Weights of a small GPT-style language model, trained from scratch on English Wikipedia.
Size: 10 layers, width 96, MLP 256 tanh GELU.
Architecture: LayerNorm before each block, learned positions, biases, tied embeddings.
Training: a variant of Adam for these matrices, 153M tokens, 4667 steps.
Each number is 500 + 50 x the weight over its row's rms, rounded and kept within 0 to 999. Layers, rows and columns count from 0. Numbers have three digits each. The size before them is the row's rms in percent of the matrix's.

# down: layer 4 MLP down (transposed), 256x96, rms 0.082, rows 125-208, columns 32-63
# up: layer 4 MLP up, 256x96, rms 0.113, rows 126-209, columns 32-63
down125 093:549594557522437454492399578503512502516462490478454500467486532552498392515440510491490504500533
up126 078:461497464580533461430538498444449512434529524574335541571493479480589470478514553513529440498471
down126 083:501450451540504470496435586546428579561407531502612551499475496526458500501574490548499562596505
up127 116:469521449479474532433461473545543503526483487496491429587532531478505385504552496430475555548553
down127 119:513487444553450410462421380426502490516592457490531547436512528455440484513518613563590437501494
up128 183:511592461536495475447551465537464515558530502567511526571485500519514486446476439474402556563487
down128 149:501556515454492530509511515502455708577525445465525651521479527506500439505480448537407509537492
up129 104:583522514461459523467506452456485507451439543476475489500584485519585517504486476518433476511482
down129 092:534513454536518525582479532543497535508560419439465420418583476549511526459517517556493434629514
up130 081:583568527525501466498525451487452500521562418513506450503451489484463571406535500433405535499453
down130 092:480524458444479530458444557598553567536526444514475621524462490481571581537516443557533489442489
up131 099:462457516595430459493502435541472473504477468507514469636501461621507380475511489493481583519510
down131 103:515458561443492518518523529536482539515498506534547407449470540415400415469524446505468450571604
up132 095:414520527517532506470584527568407528517431586628534436518569471528414461500547450472487663452563
down132 090:509462409455440514544378509452533505489517484611482463502471546470558469486445629413556398452562
up133 110:553506450421512440459497500485461519507431566614531457543506487575437517508563553469488500436438
down133 116:543446453529475502452474485508617497576460576553528498460483495486513491475435439526544546459584
up134 093:547389489606508538506567386534394419594551533512479555485467493494462526527480445547454414478488
down134 095:417496491565474587469481472472534448525501429540550303484476504528476555478547497551471532522578
up135 101:460514394557518493466585595552482506431531547497480531446472469455523469442521511478481465577495
down135 102:404450552567458544450481459504533494470449529537487564507459541503480462581548552477644587520581
up136 108:495609507444499523518452467448497515522496587544536446478617479536424385504487513422439531500478
down136 105:487402504507548481492447521549502491521495532481597507474416510566533565489488486478527421516465
up137 089:469534398482588599478472589497528508493471492470562506509512471466567417435534576490457506449495
down137 096:551565546475551495573430521519547465526496550496541457509524463533508471432423544482567588591466
up138 081:495530534538495452482423560500517492595533469483467456556502492598490414463485522448464542548412
down138 085:440499440509492432565446579552589566479470460520505623503495496485508585505531473502578497487425
up139 135:550598508496404557435537401500470479506539563597436473546478518431533472422518483533451498458558
down139 141:537523447420509517400537531464505548548494514497608436434482518486452463461442478537384522594546
up140 102:504486461478469486468587470409512496564493421581478492504505446504577429471511521432532535459561
down140 109:439545517434458456566449523438448448497493583590489502545464466416583554452521509513553476420476
up141 085:538503524479525493483556483542445425469587523556430527517508534481428389508426531482516438558424
down141 092:493538531531421518514489479482507581544447481491557453475557482410477574576513499549670469545570
up142 099:378549495512523469440554567510436486466567493540431525572494513513531463452529616437538446529484
down142 094:607454564512386481425463596514542522489549483443540479480532570491521451419456541619482413499530
up143 098:534525497469571471400420410500479468501527483528472463558629533641482497498545476525420448573524
down143 093:449529555542466528567532554530475444474513544506416574462500464554474636513510390580400540552451
up144 061:467504458461539483464581452478525479512584562524403506549452489563541370509462504444515596465424
down144 077:534495572496497485561458525552464586485459495453539533367465416464494583521579493559553425533529
up145 099:522471508552596485518598483580478547461481543523528504480529512526571373537529482472532450463467
down145 091:439532382527481502463557527559431488532541532481490528553435549534407579441511470559484463458611
up146 100:507502508597542587514510568436496469550464561565420432472531474432483538465441518542482530427495
down146 105:627498450450503481440485527563584538418562440460556428494525502493412564505518551506542550519547
up147 080:495459473505498534414466549495469463463601592561531529579494482502560443581608485583493551503494
down147 085:479452519501493533533457480433528565571527490455521434492547527533469521544462502468553426520480
up148 127:516592455509505544540517473559471511495623493693481429579500522467513521522445558446505509506497
down148 140:583530503531535518434496434480490458477513557465584558522461438494510561452487424458544457448415
up149 071:560531539569400487447533529525505451574582473519452530529506554470430429527535578588495557513428
down149 076:562453509509526537501488542514599601500514445482546617437544480438499556501464477493540466373538
up150 121:469532480518440476466565569563474500539540512499507430658500549464482450475558417479478567481508
down150 116:448555531496395447483475538484471529565471484515486495470530511529513495484443596490532546508452
up151 090:513465468589522528499561556584498485481465517517463478437530535520474495487486521512434485494501
down151 086:468489491489472500491413485446523577458520456387595520544569501565413507425537466487479478585521
up152 099:550512429557574607554542393533506401454469536548451451507475456565474568515381497583402442580458
down152 100:535487514447441474460502533478402501390540418437408454513475469392404564548487540497581562595514
up153 114:498516435521527548493539498557534526503481529433489438478452522495516383522536494480472546448429
down153 121:463427540464494505484546563497582528459517582534491407464536421524433503548570449432559488478443
up154 094:496447525496486506467512492555496510480492501599473462473505473468464552500503484472522479574446
down154 097:461498504480477532494512548467546497485576486467520502546448559421532510489485555546409551473438
up155 075:514523502578479505440515495479431462561577550509501540475465488505451508430514592391512504495457
down155 083:410527489425515515499492498564590562515429427500513416467468561481552499554506447517402451544505
up156 105:500476521605467534481464569502474503563531540619479476581483509523437408436533611477413480540504
down156 103:500493535447515540527454498577478529575477487428486405497564528473493499452509400597434564523461
up157 093:536513473506546470485467395511465457505574479500494442557497518471499489431488583470544407489464
down157 097:455607568556517552396502533542522473489526544513507523457396517558467468459493472513551519522479
up158 106:503527567484475454477533523582563538547521651587433459492519418484521538481425540533529470426525
down158 103:478569436462494519476464589461430483565498497484500511468483462528369536520508518462550572454582
up159 108:520469483507485449520406405382494523542528495656516502550503419571524522447460570510504554489486
down159 095:588505614515502436488461461474497464534545488465519430509497610417490509542556491506508423577485
up160 096:486442514608576545534560473479398525487530530504525522485499444538479376473475429479503524448460
down160 090:534437493392526476547506452495473450452594493515520521514457600490455432447539522504599541454494
up161 116:536479499576521601559399483427439437510598493614513456561498469489567392512420586523560430571470
down161 110:522563429568562518505461459552554485540475551422492541455463596426503437380517571553538559417527
up162 101:443535507447494547546484407434448441516544536612451496521506562370494509478497451511460449528458
down162 093:587437504508446387463460565500472470594462456404447493484500467522580480594584513508549561553556
up163 129:481553463551465481475588449473349474558590492619479435559513502494445457441494501495450526486505
down163 130:494540484540547474494586518530551539525445525479522380508550546519531468525479456558459594499530
up164 102:541468531533457586440433503573480486492616466467503498525488399518496559572579570508509468519548
down164 097:461446620498409435479448531465535449484584487486421506431537478545481576527490523556418465483489
up165 090:412577468407565468460495542507478537492517492423465543511558577499588436440475526516528497504472
down165 095:562566457540439418575561531549515538523544454623474520416389478445532526491546562386565496558480
up166 120:539519479486600570522626494548408443558528521575464464566552517493518524551493536557386512442503
down166 126:456463525415474450474513468448430543539577471528557485551579475442516485586483552442601436441443
up167 086:445460505484494472441611571460528459527468486518487514516514483446512504456474539459448564533546
down167 086:546524445438458431466454510461442518404515545421520513532503578524451445563498580483526475498451
up168 087:521453379577561561474578561518492489587483503513409509495484443480593490465470535523521483422412
down168 082:509533467466403435599431490524428602427456507477510515471510494356475496588557504583495516543532
up169 082:475496510469525558485536474484456538485474624547445499568637523550535480543536453512497548574512
down169 079:455487494645447465505446498567531506478405429460446473473448435486539475566516555450491411580570
up170 104:496511492505519522431539474546507460558491529438573528519530486376577453461478524406547564472527
down170 101:546581499481524524494450503560481486609539550485564489589497489430484488463520515577597527417528
up171 111:528552460609527465548571412542558502509510581511566426520511500492483356500400459523470511463497
down171 113:453515472480474420604459512569504520521497419520484607518598525470523457506458420456537538464420
up172 089:490531542494485531459472518507480518465388600502521496535570436458591392562588595574424524453493
down172 089:422455456505373575534473432427498560421557562575552458467395508517418536517471508524519512560519
up173 116:509521460529528465469554500533342465558454521598482486525538527493427511527465482535542497481392
down173 115:590519531435379453483462498571480466454565513454524487506492508603446533510460521513592571476406
up174 102:536568469446493500449542461552512505553476505467562499642573469544544478453514514497431551586503
down174 105:474405494497461450512436587534515492511496512606451510620514550433453520519531485491544522523515
up175 078:472507421440491481445501504452483483431421578542498478547496501484505459551443485573368451510533
down175 080:399473547538506536465482490540581566591435453476521427472435490453424453583528521482584527544501
up176 082:523499466462576491526512509528463405473490514462564493526599531514486438563432563496374495495447
down176 087:450580530568535511477495499573471525604471492525538522519443552515478647394525464454567493457468
up177 095:500586432475495594501496563557504504491565468447548505554473464400572504461466601503541512538431
down177 091:456488435394521537463418485519517521484427505505433585467471428519417455563463481455532473509548
up178 088:545486443488439475385542481467521453565513507471563466554529468517463496485509546465441528495552
down178 097:496500498545431511430468499585555579489440487522519487442550549439477430451515549593522559557498
up179 099:412502512488500539481501488433507486483539623522535571583525511561572477480490469485482587429470
down179 092:496502466501530471586463572615450487481482504525534491411456629575477497453498454456494492476502
up180 106:491501528486512485447530542612531490543408526480483488674540478559504479495531526485533461539443
down180 089:494407431477432524544508458515470495526628491509422511494579507486558542635564497531531480482536
up181 118:557552473401485484409571499468505524573546507508440423461491491483542499530476595453419601401419
down181 118:551434470455449509524535514521432518559471458449412478447442535523425465440473461483555617448461
up182 114:524469468466500453453557498474523525635527500527437480510564465442474488528529584462411481488409
down182 099:496535477505502488471472499478553494571484535467551454465539465446487524433539548487400546368511
up183 125:529455381560532466443507538427498501453512461492455348535458517544437466531556503476436513480502
down183 119:414418495505488433466522430482511499533480469572484397534417532508525467507605530553512523463492
up184 071:503533465479497580375515527548529475426424589460432511500533403574530439599510500565547424512426
down184 081:465564538536464494462450514503491603542491445554532516460480524482543601508557468551478452548488
up185 062:482506443455504500494580539499492478416501598518395520498526502507557467521426415553565479483498
down185 086:439477516476510494370379521510557639527405495522473456527495542510438435486466537550494539525535
up186 113:550460550439558566467435471482422494562513544476499469520645473509500518502420589585393479513449
down186 116:419536462489458547424516457481542426533462562497405512432534491571543481505551472460604488543550
up187 108:506549508508524556474546454453532479488499475506528530564540531430702471475527489490443523525516
down187 104:597464515474515376509540460542514437465549545529494488479436584577523556399577376498484394450436
up188 102:477448555529532513496547479549510540582548416487452483494479544430494459476432509471479564473505
down188 100:454475440464571445473402488405493467460497554534389510559473449523527577477602570497520559549508
up189 113:534498552584609486460560561581359463603475468494406524467495468543504563438480508497469495464494
down189 105:554422513518507554540477492455545461476526606493549491530505562550544568450563420481483507567429
up190 105:559533476486499460421485468440492451499572533454539554492493452412531380556524542513460465458465
down190 112:504484507493442456532463575454543496508492476514536537564414570427470599455457484454534580603496
up191 113:499583517481518505524489440418535484552502473528451467464515563504457484428475441491410502540420
down191 120:534583419499492629557411469607472455547469492466479463490442507598503553446447577503482476531459
up192 092:478491519604527599500516457519541486497455453489458517523560391395580576508405528481552437461419
down192 086:571515401431459497541451492389407550477516555505505431462432515545493460476509477514505533564578
up193 113:407540515366526455507579506519440455539538557501476381645611498552468513545581476527374501609556
down193 109:546469553522618389474482491475459513467625535562512535456535488494563546531434527450456411528487
up194 110:480542537613550496469597510461460496480502572514515442513554494441492384517538574473552605539469
down194 098:502441496483569612471552499509418474480546442440460475501507514443463414561487422488495504386416
up195 094:506468506544570488499528493497463454534561574566445515493504493416452599507410494398547442510491
down195 097:546574482538443474492457485559499493489458505531492400439519402488527509425525506513460538483496
up196 073:444557466555452496462497542457493523505488492523485455492517444470558529499442455455446528576553
down196 083:470384536589535535437572489588502628539484431467497585425502498514446457553546596558428457568520
up197 121:492603472497435494449493465470489498467474508547476450543542532541544479460537534500392473511556
down197 122:524471593492495509545554542475513459455533483510471453502569489612514557568503478507574511549606
up198 097:540530459467410479504569433491485495554459498548411439511604466497474540585473504521359580480526
down198 102:450465556553575490429453539522533490407565510479489537507388453468457455497520506527528472408358
up199 102:551461468532548497489620469550547506484563645497533473530421478384443445566573577452481451530479
down199 102:562499532496423436550438545583567420482459340514505487500559503577455491464500431435538457596551
up200 100:473524465500494632516478516533601533451551596495427451499510582486470493497533556554454558450497
down200 096:561532414404572511512575455496416480436480502438514501514499563420553506488472480411455534476471
up201 099:545565465435617567482550509474555479463583530421482550535520525433509494531472531490510437555512
down201 098:493472438471525543438496525429460471479542503479513532442569489460415491503488427527533503558550
up202 103:451513379604531502502529528453418502501564467445463491625530500522609446482496399466436492532503
down202 105:645503490522373476505510488482519496479467525497503533396565477460397470521499501478425550484569
up203 090:560472464507493557499511488518431459580594437575543524508460379437489580507520471463508480519518
down203 098:465500475444479432425416452517502592528429432478453580541559509601446539517400513486583552493450
up204 120:480496416577541574478603558514487539511535483445453462464539494541455544412420543482451527487500
down204 118:474520493590549520398490560467501498524580523523569408505487462461437389496470482498502414469504
up205 088:588441498460539553489480443404604442472501460504571522469574491444508447468428535570499534617467
down205 096:472551471414547532474480598575514470508473485584453468445486483465478498551478569502571512424494
up206 099:387532515485583494449478542498519456460615531542453512503428495477518488441475528471565441513437
down206 111:492515432559525507481544497496494528497426510471527394603575493544543522530484517517514531510475
up207 089:416482461507551471453524496502576477463535462539509406500569385598556412529356598512464468529537
down207 094:520510510490503468458563510431582515445528576540530516498569415568476519462371465506564429498512
up208 122:487505466528576572467503499456519480541493515530488498498546559417531390507542531479451533454522
down208 113:552548497482483470601508489504565503471505588552567493568463520502449497395529464485568427427466
up209 071:510562524433536442541513458421502499412513563511543531549582542565460430490445439482430522544491